Weights of a small GPT-style language model, trained from scratch on English Wikipedia.
Training: a variant of Muon for these matrices, 410M tokens, 6263 steps.
Each number is 200 + 30 x the weight over the matrix's rms, rounded and kept within 0 to 999. Layers, rows and columns count from 0.

# layer 7 attention output, 256x256, rms 0.178, rows 163-189, columns 0-255
201,182,239,230,94,206,191,194,218,190,225,218,222,189,270,238,185,199,225,204,218,142,232,249,235,225,211,193,188,232,237,204,149,184,205,233,216,192,182,241,264,216,199,182,175,237,194,156,217,184,176,189,211,200,213,216,151,238,218,170,175,198,207,156,252,219,219,265,184,136,229,210,168,244,192,150,188,211,126,231,170,174,245,228,183,259,167,225,211,174,230,153,187,200,143,166,172,197,199,144,177,183,151,158,191,165,216,232,200,179,205,214,227,182,223,232,167,245,125,216,263,220,223,210,185,213,152,252,147,213,197,198,212,219,164,194,206,215,233,158,237,162,214,178,167,234,188,188,185,215,234,149,261,228,206,227,235,226,138,215,222,182,180,183,147,201,195,229,185,219,222,231,221,189,218,218,181,196,158,204,189,217,199,183,215,204,189,223,219,186,194,207,238,218,191,169,262,202,246,209,172,202,180,166,181,209,220,160,235,231,202,215,192,181,183,213,172,239,221,221,219,219,249,126,204,180,191,219,188,222,176,197,247,243,192,196,178,189,192,241,278,197,157,194,206,216,229,180,188,146,171,190,217,215,193,212
211,189,183,227,187,168,174,202,219,192,225,194,225,177,182,217,226,196,178,236,208,257,208,206,120,172,173,203,126,176,152,227,222,151,173,215,216,174,213,155,245,192,242,133,244,188,169,193,173,194,213,240,218,131,201,236,240,182,155,224,209,194,182,213,203,184,239,220,217,184,234,229,207,156,214,219,170,145,231,177,177,171,182,159,169,250,180,206,190,223,177,208,215,208,202,127,255,191,211,113,225,203,176,179,153,269,212,179,151,231,219,226,260,150,242,260,220,172,226,177,208,199,242,192,198,234,154,232,200,187,241,196,190,203,153,208,237,156,209,214,175,193,201,210,224,244,186,203,228,224,208,205,132,199,203,203,178,185,229,158,190,196,231,212,223,183,211,167,208,151,189,204,173,148,184,174,200,225,202,180,199,211,173,186,228,208,199,220,201,276,171,192,202,212,164,232,180,187,159,199,187,220,152,204,233,187,210,190,212,232,231,188,167,172,220,128,235,211,158,175,200,202,229,187,182,216,174,195,184,206,190,195,193,212,225,196,214,194,206,232,137,178,200,177,181,221,227,220,219,169,150,204,227,211,150,197
204,212,199,240,192,257,226,178,230,210,183,189,185,197,180,225,173,255,204,215,251,102,215,172,197,185,189,197,151,182,248,197,225,223,240,150,232,195,159,180,206,222,245,185,227,135,262,203,178,157,125,199,153,197,269,213,189,221,218,192,208,215,177,227,214,227,177,204,209,243,220,231,201,174,154,198,141,235,174,239,189,164,240,210,195,188,185,193,258,198,215,190,221,161,195,247,183,236,276,249,290,189,237,259,256,225,270,226,209,185,235,137,226,184,231,214,197,184,170,234,214,178,175,163,153,269,191,218,249,208,175,182,206,159,218,124,173,242,152,204,170,170,194,196,210,157,243,258,208,168,197,146,184,247,206,237,161,241,241,190,183,169,185,170,237,184,171,202,195,253,127,187,171,194,253,244,187,158,204,191,167,208,221,229,190,143,167,235,217,209,235,240,237,205,204,166,252,210,178,217,210,249,193,203,161,149,179,136,176,236,190,223,152,228,228,226,217,240,190,262,149,186,214,150,176,234,151,232,215,187,169,175,212,185,214,182,260,176,203,128,253,217,209,181,193,235,180,190,207,237,200,140,190,190,164,201
160,197,139,211,247,236,127,184,197,187,163,199,183,180,227,248,213,207,203,182,156,186,268,183,205,176,156,215,220,251,214,233,157,253,220,249,180,191,245,230,191,196,170,189,179,137,187,230,240,228,240,174,193,240,176,166,197,183,184,175,180,274,211,184,179,240,168,187,128,209,172,233,201,288,110,230,158,226,163,218,202,177,158,251,144,221,184,200,201,231,205,171,174,208,204,176,231,215,243,174,182,193,204,206,143,289,155,190,237,198,203,156,211,228,177,227,157,189,234,235,215,278,265,190,183,150,215,225,196,153,179,245,180,212,204,221,182,203,186,235,206,201,178,236,195,182,170,211,208,188,217,208,238,168,200,201,242,185,194,190,229,176,211,207,171,232,223,195,195,166,211,157,232,188,220,148,167,207,222,212,193,189,227,191,230,149,263,152,225,208,175,209,209,190,182,171,150,185,230,223,212,241,194,167,177,187,211,208,261,212,189,240,127,222,198,156,214,148,151,186,226,167,185,197,210,172,184,185,240,158,139,198,174,155,217,211,153,193,190,181,212,149,176,150,199,254,227,226,169,144,175,167,206,242,125,212
171,227,146,236,247,177,204,212,143,172,202,243,211,207,172,193,128,165,203,219,237,212,193,180,165,176,169,206,168,221,218,175,210,231,165,277,180,222,212,248,231,171,254,218,202,141,208,152,250,193,216,169,237,205,273,207,184,247,156,230,246,175,240,246,169,244,231,150,171,179,243,210,196,259,224,215,208,189,237,134,213,233,172,159,202,225,195,196,227,177,218,222,178,175,168,214,236,209,212,204,200,181,222,230,210,140,251,211,203,180,177,200,214,187,275,142,212,214,182,210,178,234,179,216,162,218,245,248,157,249,179,180,155,212,238,206,198,183,196,201,242,219,171,224,164,237,244,171,223,177,159,163,255,136,208,221,211,215,153,258,259,213,190,227,171,202,233,183,275,225,209,233,192,160,279,187,195,208,165,143,231,217,204,204,204,200,172,229,173,174,225,195,191,184,243,226,242,191,244,199,192,213,255,207,168,200,192,174,211,182,216,228,167,212,167,240,227,149,217,217,201,194,187,151,241,224,213,243,202,144,146,208,198,194,164,168,193,197,180,190,202,207,202,190,213,169,155,137,200,224,165,184,181,235,161,143
204,226,198,213,233,123,141,167,227,200,174,233,246,201,161,180,212,215,203,230,168,239,237,228,164,199,182,180,234,224,167,240,142,200,178,218,204,185,211,175,185,181,234,235,178,211,167,251,217,154,190,170,207,231,184,223,199,205,173,193,212,191,168,165,208,203,190,165,162,208,179,181,197,196,203,213,224,206,196,177,140,196,197,159,200,215,214,200,192,200,226,257,218,149,136,208,211,213,246,200,227,207,233,226,199,166,192,167,217,169,248,187,203,153,166,198,231,161,234,203,184,126,184,183,212,235,155,205,236,165,222,223,199,180,162,187,197,245,235,169,197,218,207,222,210,248,241,188,238,226,185,165,165,206,200,137,231,183,167,172,211,170,237,184,212,170,239,177,198,227,234,216,243,215,252,209,213,173,180,209,170,203,193,215,233,197,255,200,191,229,208,173,185,167,178,182,177,214,251,221,252,233,187,214,227,193,249,183,185,215,245,217,205,257,214,200,220,239,210,222,187,170,164,223,236,182,190,243,207,157,188,213,191,159,206,165,245,219,199,199,156,211,257,198,190,225,198,235,217,200,155,172,208,206,189,225
216,189,181,228,192,243,152,255,182,209,211,154,247,203,165,162,169,247,195,193,212,156,203,205,231,157,201,197,264,201,204,228,254,179,228,179,165,214,176,249,154,164,209,198,215,167,189,175,139,189,243,190,181,198,178,218,206,219,258,153,189,195,261,210,202,185,160,164,213,210,253,222,238,212,188,259,150,180,170,163,147,161,241,204,176,231,227,195,176,248,146,241,180,217,142,172,208,206,203,182,237,201,175,241,120,217,159,194,287,176,233,230,171,169,161,245,188,166,258,208,207,241,214,194,196,170,223,227,216,232,199,216,210,226,147,230,250,155,220,200,253,206,210,203,210,195,220,242,170,165,210,244,170,225,204,214,183,216,171,224,193,246,213,238,190,199,291,219,206,168,213,225,188,200,217,198,164,201,179,229,185,168,224,172,181,171,181,181,158,209,209,154,211,203,228,177,177,167,258,158,205,191,168,212,199,220,249,179,235,252,230,226,184,188,198,208,151,192,219,224,195,199,221,245,198,203,227,204,182,151,139,128,174,225,155,242,219,221,160,188,196,227,202,168,188,211,185,211,232,218,211,171,173,181,220,212
179,277,179,266,185,242,210,188,188,192,247,226,208,190,197,161,202,177,221,217,231,184,169,204,203,197,176,199,197,239,226,114,205,261,248,244,262,203,168,186,178,191,239,260,151,178,199,187,146,313,215,161,180,188,158,190,258,170,153,249,246,235,201,171,212,171,163,213,229,189,218,240,178,176,228,224,234,212,177,195,248,194,260,213,188,210,206,185,186,253,172,226,194,232,203,183,161,188,249,238,187,235,184,213,175,181,206,155,201,195,233,192,157,193,255,214,249,221,257,199,214,174,230,167,225,214,210,269,194,220,188,190,173,262,155,170,219,267,162,255,208,200,165,189,215,205,188,204,210,230,202,215,251,195,209,207,179,259,196,214,213,203,211,168,220,204,205,197,181,178,163,187,168,134,150,224,228,200,239,211,170,167,204,234,203,172,193,164,220,198,243,177,210,242,190,200,205,176,177,134,214,208,182,209,213,256,220,196,164,171,223,192,209,212,173,212,221,211,174,259,223,225,232,226,240,207,183,193,164,218,222,158,215,198,237,246,178,170,163,166,184,207,165,226,195,205,206,186,190,214,248,206,195,192,232,220
189,174,181,195,215,173,168,218,197,110,208,201,136,211,204,190,185,241,204,177,186,218,207,225,210,179,179,111,205,219,239,228,165,249,237,193,180,177,211,142,141,179,217,180,255,162,184,192,188,159,237,249,224,221,202,153,221,200,198,234,213,231,163,269,226,220,153,256,199,160,208,185,181,183,211,161,190,180,185,186,191,192,188,215,166,230,168,208,149,205,110,221,163,210,183,234,236,224,198,224,184,195,211,243,215,120,203,217,190,197,213,211,152,164,213,260,195,157,151,212,258,159,223,171,261,216,148,201,262,154,214,201,198,193,225,195,219,246,241,201,246,216,202,190,155,218,202,180,224,138,174,204,239,160,241,233,203,226,183,164,163,187,171,242,206,226,223,221,227,180,171,197,170,210,192,181,217,173,202,203,217,199,196,160,124,197,236,208,239,169,213,201,172,203,290,241,267,202,147,173,191,219,209,236,215,216,197,210,213,149,244,171,244,171,167,205,189,211,221,157,163,217,189,203,195,192,228,224,179,204,187,221,232,212,169,253,247,209,222,188,187,185,158,195,254,182,216,226,166,185,194,189,236,205,213,188
191,207,185,230,163,186,242,241,135,196,197,220,145,176,171,210,172,187,132,208,191,140,216,233,198,202,185,192,206,196,196,214,170,233,183,228,203,232,221,175,164,155,142,198,237,149,199,194,190,158,225,179,170,192,156,217,242,176,197,249,188,159,175,171,233,202,172,152,177,147,226,183,168,182,227,213,165,200,230,248,220,158,200,233,229,221,219,190,241,199,174,145,193,182,189,128,137,231,201,179,173,192,195,211,196,209,163,201,175,198,216,157,183,125,206,187,210,199,224,210,212,212,187,202,213,212,233,149,226,180,207,259,193,184,210,205,214,194,174,195,195,235,173,179,227,150,193,204,165,185,235,180,223,182,193,209,223,190,176,170,189,265,183,210,180,261,203,184,167,219,250,184,179,205,224,201,218,236,216,237,242,216,158,173,200,199,233,181,179,254,198,217,204,186,247,170,242,189,212,233,210,240,231,223,215,176,234,186,161,182,185,193,155,117,210,245,194,183,247,160,201,213,209,211,226,167,170,180,148,179,203,166,154,225,194,211,165,202,123,180,224,205,215,225,141,210,214,200,200,200,214,177,221,212,197,205
179,165,177,194,239,185,217,168,237,209,179,207,168,166,196,189,215,117,206,207,204,188,234,192,167,176,212,195,230,200,167,171,199,237,174,231,111,249,137,189,158,210,213,205,172,189,186,223,210,266,212,234,141,198,161,256,208,163,236,244,254,209,200,163,208,216,210,203,223,135,234,226,197,180,175,232,179,178,243,174,223,150,202,148,179,234,187,216,199,132,164,149,224,211,172,215,177,216,228,176,199,222,203,195,205,223,196,187,185,208,181,127,190,244,232,226,207,201,197,182,262,173,189,215,184,224,253,143,151,154,186,169,158,238,170,162,230,200,233,199,192,207,195,166,197,169,156,210,215,190,227,234,192,172,165,234,201,168,175,186,211,198,201,187,208,189,206,181,190,109,183,162,167,191,182,208,209,156,234,171,196,146,125,172,201,160,200,201,211,160,182,170,268,177,279,202,200,165,241,208,181,119,198,189,195,227,214,223,158,199,178,185,211,225,212,198,206,217,168,223,219,187,202,206,190,206,207,209,188,131,192,255,198,163,188,191,198,203,232,196,238,214,212,180,222,208,186,191,241,219,258,212,192,226,213,161
134,165,242,197,188,234,191,176,172,162,211,203,203,212,217,233,217,170,163,238,186,232,174,182,214,186,183,222,221,207,227,217,220,205,165,215,208,186,155,250,192,198,194,187,218,234,190,201,184,236,218,218,230,169,222,218,205,211,248,159,180,189,227,199,199,173,221,206,160,254,179,220,202,196,152,233,176,210,258,180,190,148,222,258,181,202,220,216,211,221,182,177,199,218,184,246,243,175,253,174,215,150,188,192,244,170,199,197,201,231,155,186,258,194,199,190,195,243,253,193,162,163,215,201,189,177,186,177,164,191,216,209,172,187,169,205,185,199,170,219,258,196,192,168,234,189,169,205,164,223,155,195,124,183,229,219,244,210,194,262,126,128,157,227,164,146,184,169,234,188,158,171,186,204,229,202,173,179,225,239,155,161,200,176,123,214,187,200,158,256,223,204,209,212,198,227,235,162,199,206,195,148,163,259,195,171,216,154,182,153,178,200,194,255,207,221,220,186,191,186,125,197,219,180,169,171,202,232,188,212,225,184,152,166,229,207,166,186,188,216,213,233,190,196,223,188,206,248,182,187,192,179,181,198,211,154
147,159,208,204,177,154,239,148,249,131,172,158,230,215,206,202,190,208,195,153,214,196,232,192,176,204,159,149,168,187,188,169,178,169,208,171,194,179,203,172,197,241,213,171,236,214,150,150,170,211,179,223,218,222,229,219,217,206,168,218,237,186,265,216,201,223,210,187,171,186,181,143,225,150,216,179,170,220,200,194,199,257,212,243,216,213,208,203,167,214,228,226,200,112,147,231,227,210,152,154,199,202,201,231,182,208,151,214,190,125,202,214,247,165,213,211,191,227,253,213,210,232,235,176,170,235,220,188,282,248,193,140,190,189,198,256,164,187,179,219,224,198,214,179,183,171,168,205,209,179,207,228,173,183,241,201,249,196,206,136,172,133,189,260,178,173,198,238,222,182,244,218,147,228,202,161,230,240,211,187,205,200,200,247,191,182,218,221,199,197,194,232,247,207,200,245,185,192,189,182,178,231,208,217,189,238,186,196,143,193,193,263,207,154,230,168,198,219,123,198,194,191,220,191,214,224,218,192,265,244,189,143,221,227,169,192,206,198,162,197,216,158,218,211,258,179,248,209,217,213,181,207,206,181,180,150
166,235,208,224,216,184,218,214,233,217,217,222,175,246,185,217,237,187,242,228,227,132,208,191,232,208,203,273,183,113,253,206,201,214,274,202,214,198,211,216,235,222,248,237,194,178,202,157,174,116,232,189,211,186,163,157,218,147,197,214,217,216,182,146,235,257,165,168,247,130,186,195,179,175,186,188,223,201,216,176,181,179,180,234,242,207,270,224,215,253,184,207,221,159,197,247,226,188,186,220,206,208,137,236,184,135,182,235,189,176,239,182,185,188,149,223,175,163,170,205,199,219,192,214,177,173,179,197,245,175,227,218,234,204,168,223,194,224,168,220,214,196,202,195,254,203,168,202,190,226,185,179,181,210,225,214,174,181,197,198,179,209,210,276,195,151,212,209,160,219,180,184,266,178,209,199,171,180,161,131,204,183,195,205,194,203,234,225,186,218,182,201,169,256,173,172,214,179,183,172,143,192,178,201,207,133,188,205,235,212,174,156,195,210,206,163,218,180,187,164,222,183,244,170,220,199,175,211,179,206,219,174,226,203,215,200,198,177,251,219,157,153,190,223,231,202,174,169,159,193,177,209,207,174,198,187
184,205,219,194,189,176,228,210,172,155,173,224,210,240,189,157,196,228,126,213,171,199,201,195,143,188,255,237,200,201,191,261,191,186,181,183,244,214,251,232,193,202,198,193,209,181,207,178,256,194,239,216,222,209,195,236,205,159,188,221,220,171,204,201,188,190,213,146,208,202,207,203,214,226,184,224,177,193,196,259,167,136,224,200,216,166,159,212,208,170,221,205,189,132,214,178,193,175,178,203,190,166,205,216,233,150,192,180,204,203,207,212,200,197,183,208,204,195,200,210,223,165,192,139,196,132,197,195,204,191,207,230,177,223,195,195,237,188,229,211,200,198,186,239,216,205,187,203,168,263,224,197,221,231,160,241,181,179,214,176,225,169,190,237,227,136,198,221,212,202,163,215,212,212,196,246,247,226,141,211,166,219,225,187,158,176,211,204,146,178,230,195,176,192,206,238,240,208,255,175,233,182,169,195,148,181,209,228,176,181,158,172,226,188,182,208,193,231,209,188,230,223,158,206,171,163,207,194,177,168,191,228,233,191,244,207,213,256,169,178,194,212,250,183,228,212,235,195,186,212,203,259,191,202,202,226
202,196,161,181,207,237,148,210,203,183,199,208,240,225,124,261,204,169,229,206,201,211,187,167,180,255,209,187,143,229,228,204,266,279,180,123,226,208,140,222,160,239,166,269,213,256,159,236,214,195,183,256,127,212,217,224,173,163,172,207,200,161,166,155,236,163,182,235,159,190,235,221,159,209,154,183,145,196,245,195,238,187,171,164,221,192,180,164,201,144,163,233,220,239,224,256,180,195,138,136,231,159,179,200,222,195,182,189,161,245,203,129,225,270,159,238,187,171,210,275,130,200,200,182,196,186,242,270,227,194,179,195,212,198,115,146,233,184,197,165,221,193,179,234,197,178,256,210,165,179,187,145,237,149,172,188,199,238,152,159,177,141,232,198,213,229,216,172,199,192,218,257,181,268,198,209,189,246,181,201,222,247,221,206,207,208,164,155,273,193,188,258,174,212,265,169,208,200,239,140,215,184,207,216,211,231,207,131,201,209,273,181,178,198,175,170,171,201,206,170,189,220,223,205,204,151,190,184,191,245,216,152,230,236,197,177,179,171,159,206,202,181,210,219,229,187,243,202,179,226,134,138,214,204,175,208
234,168,158,177,224,158,207,158,174,236,207,162,261,244,194,147,234,222,230,204,248,235,193,159,196,238,229,177,224,221,146,209,144,207,183,234,234,246,235,214,191,253,172,191,169,178,215,204,131,236,197,180,239,195,196,138,164,187,209,186,194,169,212,200,221,218,128,239,179,187,175,213,182,156,164,160,179,229,228,179,257,187,239,191,164,214,180,145,157,183,214,148,193,258,166,185,190,190,224,153,150,184,223,183,315,182,162,152,213,191,229,247,160,182,273,210,152,217,176,175,278,205,207,179,238,208,196,226,213,212,159,223,201,182,199,198,168,182,173,228,216,188,141,245,253,273,193,203,209,226,163,236,167,215,233,155,198,154,244,211,263,257,177,251,177,192,254,156,175,210,222,183,236,200,211,184,167,175,175,197,209,211,164,165,215,192,224,216,196,207,173,218,216,162,212,208,186,209,174,194,187,232,226,171,166,141,191,212,158,204,251,209,235,173,173,164,216,212,193,215,209,212,210,208,238,210,248,189,175,205,171,226,178,183,233,190,213,192,203,181,182,197,183,210,182,194,209,212,204,208,161,193,217,202,201,170
173,214,193,191,202,179,248,175,162,206,222,235,230,162,122,241,220,190,173,190,153,180,164,207,207,196,172,226,235,193,239,197,172,153,181,206,216,167,240,234,207,236,168,136,216,167,205,177,150,222,171,229,189,205,165,190,159,157,194,201,196,252,189,178,201,154,210,156,183,177,233,187,230,195,231,197,250,173,255,256,253,234,199,189,175,227,160,177,177,202,197,182,192,162,205,202,183,170,209,224,235,191,204,212,154,192,158,160,189,183,209,198,184,177,262,167,169,190,234,164,213,148,168,191,227,187,229,167,146,206,166,208,188,205,183,145,191,201,210,207,205,192,194,246,230,211,241,172,238,272,210,153,183,194,212,277,195,265,238,256,245,177,236,242,234,199,207,179,252,261,211,120,220,232,182,146,165,220,221,186,206,212,180,174,214,192,217,207,192,163,165,206,170,167,196,165,217,232,211,206,201,241,180,170,194,175,168,188,175,180,213,203,172,214,186,166,188,194,184,249,194,149,200,221,159,242,193,234,133,185,193,158,219,253,144,252,195,222,202,155,192,180,232,192,196,169,277,192,201,208,210,183,206,208,215,188
169,219,181,191,256,169,202,229,219,194,187,216,239,201,226,185,225,193,217,171,169,191,193,203,209,216,159,209,186,182,187,159,234,168,219,198,164,224,158,243,201,198,194,209,215,203,214,216,213,187,214,174,204,151,159,223,203,154,177,225,150,212,160,225,140,161,252,202,252,200,179,233,204,175,248,203,236,229,156,172,195,228,228,221,208,248,156,183,190,161,191,210,268,193,191,202,248,202,219,196,185,213,214,139,180,181,223,229,192,216,223,183,180,160,206,207,180,167,235,156,193,222,170,189,163,195,163,208,212,203,219,173,176,219,200,240,193,154,138,209,186,191,174,197,217,200,214,273,190,239,171,183,195,244,169,190,150,157,169,202,264,207,170,182,198,153,198,188,178,177,180,196,154,200,184,212,245,195,240,182,180,208,181,225,170,261,189,194,211,239,175,190,239,161,196,258,227,258,194,212,173,186,224,201,182,209,209,200,214,245,248,135,154,198,213,203,217,228,193,183,158,155,210,243,175,192,181,207,147,154,189,222,210,235,200,198,164,204,176,241,218,198,249,214,250,207,217,239,246,236,207,176,167,167,214,185
146,193,202,224,206,241,217,210,175,229,207,187,156,172,241,148,233,234,192,178,231,206,231,172,189,301,185,198,182,195,258,211,180,211,163,234,194,178,156,188,244,180,174,183,191,225,203,196,238,194,249,216,180,254,236,199,217,153,178,224,176,203,109,195,180,171,177,183,192,213,245,176,205,202,191,182,199,199,232,105,244,193,209,169,175,187,207,185,213,235,197,210,231,152,181,172,213,264,192,170,157,169,225,220,134,219,205,239,180,207,174,188,207,256,196,198,205,200,183,165,245,172,159,244,213,177,146,225,163,205,237,233,177,183,122,185,191,218,204,204,251,198,176,200,249,187,200,220,195,152,157,213,183,257,228,188,214,203,237,176,185,218,195,208,208,186,236,213,225,190,221,207,175,183,206,211,194,140,141,230,224,185,199,177,172,205,217,210,196,206,175,209,194,201,204,217,201,213,248,188,236,225,167,216,266,183,188,227,191,207,112,194,190,193,203,180,216,187,221,201,202,236,184,243,217,205,213,200,179,186,210,191,213,227,209,175,210,187,224,162,185,208,178,186,223,183,225,219,140,244,206,231,233,193,155,171
234,227,183,179,152,147,208,142,188,245,209,197,220,190,197,168,220,210,161,171,192,175,209,229,151,217,193,217,196,154,228,190,172,173,180,165,210,154,218,209,203,208,158,206,160,160,162,222,214,182,220,183,255,224,175,166,282,208,237,209,185,267,187,230,177,192,205,162,235,220,190,166,185,185,193,188,228,206,193,183,215,179,231,176,218,199,163,186,198,137,199,217,233,169,215,209,146,167,222,194,169,176,180,223,210,203,216,193,187,226,227,167,172,146,245,193,180,191,196,193,156,201,204,200,148,172,218,186,173,192,215,189,211,186,191,168,178,211,209,181,203,184,208,145,176,216,205,216,220,188,168,187,221,218,175,187,227,156,178,184,181,177,222,190,182,183,218,217,159,164,253,181,180,172,211,146,183,218,228,208,202,219,156,234,176,231,174,167,186,247,201,226,200,182,228,245,152,231,252,212,157,188,204,207,203,152,223,202,174,178,214,112,240,202,207,226,194,185,222,167,234,195,214,192,189,205,213,152,187,204,237,166,217,237,120,220,228,200,205,216,194,237,247,188,194,159,228,243,199,204,226,193,204,218,232,168
168,183,180,236,194,218,224,214,194,213,216,194,210,157,152,193,190,147,212,261,170,163,196,218,224,223,193,248,174,145,170,233,238,236,149,163,213,188,197,164,234,236,251,163,160,177,202,218,162,185,241,197,165,192,219,188,168,178,218,151,167,190,214,182,160,234,189,203,193,238,259,202,198,202,171,265,189,176,231,184,172,260,195,205,196,207,232,237,201,165,171,119,211,225,210,204,186,225,224,252,190,185,231,184,172,189,236,208,182,279,241,215,179,162,218,189,193,225,190,219,265,256,150,215,257,148,205,240,214,198,197,213,199,241,210,165,199,177,136,190,201,190,248,195,207,199,197,224,233,229,184,227,183,218,183,233,246,194,215,200,200,179,211,187,191,205,199,201,191,210,170,190,224,216,115,207,127,167,154,265,206,189,175,221,234,215,151,188,201,198,171,214,212,236,239,222,203,242,194,224,198,246,175,199,137,258,195,239,151,200,207,180,192,216,202,168,233,205,217,206,152,186,207,172,195,214,181,276,209,182,230,173,188,150,204,154,181,216,218,218,196,222,226,184,174,218,176,183,164,254,172,149,225,136,207,183
229,174,244,156,212,167,189,190,174,210,225,167,202,218,214,187,156,158,157,233,161,194,141,201,190,175,225,218,168,150,203,203,198,217,188,254,199,239,240,154,200,219,181,216,129,268,148,194,152,196,157,162,185,204,173,220,215,191,170,203,212,201,229,194,208,225,199,206,211,217,224,244,209,243,216,191,194,183,159,226,224,218,161,217,194,178,200,203,200,267,162,205,200,268,199,144,211,198,209,238,167,254,204,180,180,235,226,177,186,224,184,188,169,216,244,210,164,214,246,195,188,201,207,189,197,232,200,177,156,194,206,193,176,202,199,231,201,201,138,202,193,183,176,199,220,196,201,173,202,213,251,214,142,232,210,220,220,148,211,222,228,185,191,171,219,185,182,159,197,193,134,164,235,169,230,142,201,243,207,189,191,241,172,184,211,261,192,245,201,201,213,216,212,231,238,231,225,164,197,194,230,210,234,225,194,151,185,229,227,201,241,208,212,171,220,173,205,165,194,245,205,193,177,188,204,165,160,205,150,217,181,258,179,226,205,251,250,208,226,162,221,166,227,199,214,241,183,203,238,227,202,241,215,225,262,237
199,200,189,170,132,214,163,221,214,183,198,230,215,274,234,201,146,200,188,207,172,173,179,184,251,189,179,199,200,224,198,201,246,216,208,234,220,124,167,209,221,222,176,200,149,224,219,186,179,217,222,144,164,184,244,227,201,240,241,197,179,175,171,171,219,164,165,232,182,223,230,191,241,206,210,246,219,159,145,229,200,226,123,179,208,233,203,257,162,166,188,200,202,238,207,209,189,224,211,206,218,171,210,164,261,206,255,220,245,187,179,165,169,222,243,183,165,192,174,213,229,214,239,275,207,201,217,160,159,188,217,221,253,205,200,185,208,211,240,200,210,171,195,189,217,239,207,198,164,211,247,142,218,233,202,188,217,240,210,170,201,192,228,171,213,214,226,224,195,203,197,192,234,146,215,206,175,168,133,202,214,157,208,238,222,213,172,230,234,222,186,214,237,232,193,226,267,220,218,179,272,219,239,223,223,197,214,200,245,173,201,200,226,233,193,170,189,209,171,228,236,151,210,189,199,209,209,196,210,275,167,192,196,164,174,214,157,191,209,159,218,181,191,182,238,225,168,184,203,158,212,284,197,234,148,243
215,181,216,145,209,207,217,194,200,185,246,173,216,137,219,245,150,173,230,142,201,222,241,164,214,200,244,198,226,183,211,181,214,267,157,212,185,138,204,176,199,235,182,218,226,256,210,254,226,159,154,187,176,158,211,207,181,200,209,169,206,218,158,154,186,200,218,203,205,226,183,217,181,238,171,272,229,197,190,213,204,220,174,150,243,182,214,223,210,194,200,238,218,173,177,240,193,265,156,191,261,187,222,217,216,207,208,290,198,208,197,235,153,135,221,231,214,204,244,210,232,211,234,181,182,205,187,234,196,244,202,213,189,161,182,229,270,226,233,206,197,163,213,171,204,226,255,182,163,218,201,230,232,245,197,176,255,193,217,233,159,204,230,202,205,222,173,202,206,208,204,194,179,191,193,248,157,217,186,214,198,179,149,181,235,131,127,214,207,161,203,269,249,192,186,169,226,143,219,186,187,198,188,218,240,178,249,200,166,128,212,202,209,242,194,225,200,189,196,198,260,148,254,219,173,253,244,185,206,169,206,184,181,182,242,175,205,241,236,180,160,207,245,241,174,243,175,184,235,223,160,208,173,157,219,173
261,180,204,172,165,201,183,171,204,241,176,152,200,258,199,181,153,211,204,264,188,106,240,256,222,176,175,269,181,151,181,203,175,189,182,110,159,177,249,246,229,193,127,189,280,221,201,214,252,168,230,230,234,175,164,202,239,188,153,176,192,168,189,164,192,197,183,190,196,156,143,183,225,251,163,175,174,159,176,193,204,207,232,229,236,142,240,201,214,216,247,208,151,149,223,181,218,211,223,190,231,255,249,168,172,227,196,194,173,209,191,259,192,192,201,154,151,205,207,175,212,198,195,162,200,196,265,201,230,192,178,229,241,174,181,186,192,179,212,205,214,177,191,206,184,178,209,162,189,232,185,206,175,210,207,235,225,215,197,249,247,214,175,199,184,193,219,201,206,197,227,188,184,198,227,195,180,233,205,186,226,231,242,172,225,201,214,192,193,215,175,221,184,195,182,187,183,201,215,162,199,214,202,228,210,178,235,235,238,199,134,254,189,158,223,199,155,157,235,143,188,229,202,232,209,222,197,179,181,165,191,210,177,203,218,195,215,168,203,198,247,206,221,201,155,246,188,213,219,137,188,173,209,227,207,190
196,191,241,180,145,157,212,199,197,176,190,196,197,229,208,137,215,219,143,197,185,203,204,209,181,190,213,214,268,194,176,244,191,141,157,212,235,152,174,176,188,252,168,235,180,182,180,176,231,222,186,191,172,251,214,217,229,168,163,206,220,214,182,218,183,144,193,219,149,158,251,191,197,237,213,186,226,232,201,212,223,189,202,226,177,203,169,141,235,195,200,205,217,178,224,253,249,160,262,247,159,212,160,174,238,197,214,210,173,200,221,220,240,221,184,148,225,173,169,171,171,198,219,114,202,191,217,213,231,202,216,203,177,173,186,185,160,198,240,187,192,242,228,172,193,184,167,179,176,163,235,143,233,209,210,251,178,196,189,210,158,183,256,221,240,165,150,218,210,225,206,136,202,225,207,247,187,180,254,222,247,218,231,220,198,214,197,252,212,200,232,190,163,258,167,220,199,174,193,203,213,216,208,199,196,218,179,255,189,178,209,180,188,206,222,230,178,223,147,197,233,204,211,158,183,212,255,216,223,137,252,208,207,198,147,176,179,125,173,140,159,233,175,175,203,224,199,193,211,206,234,247,182,158,198,238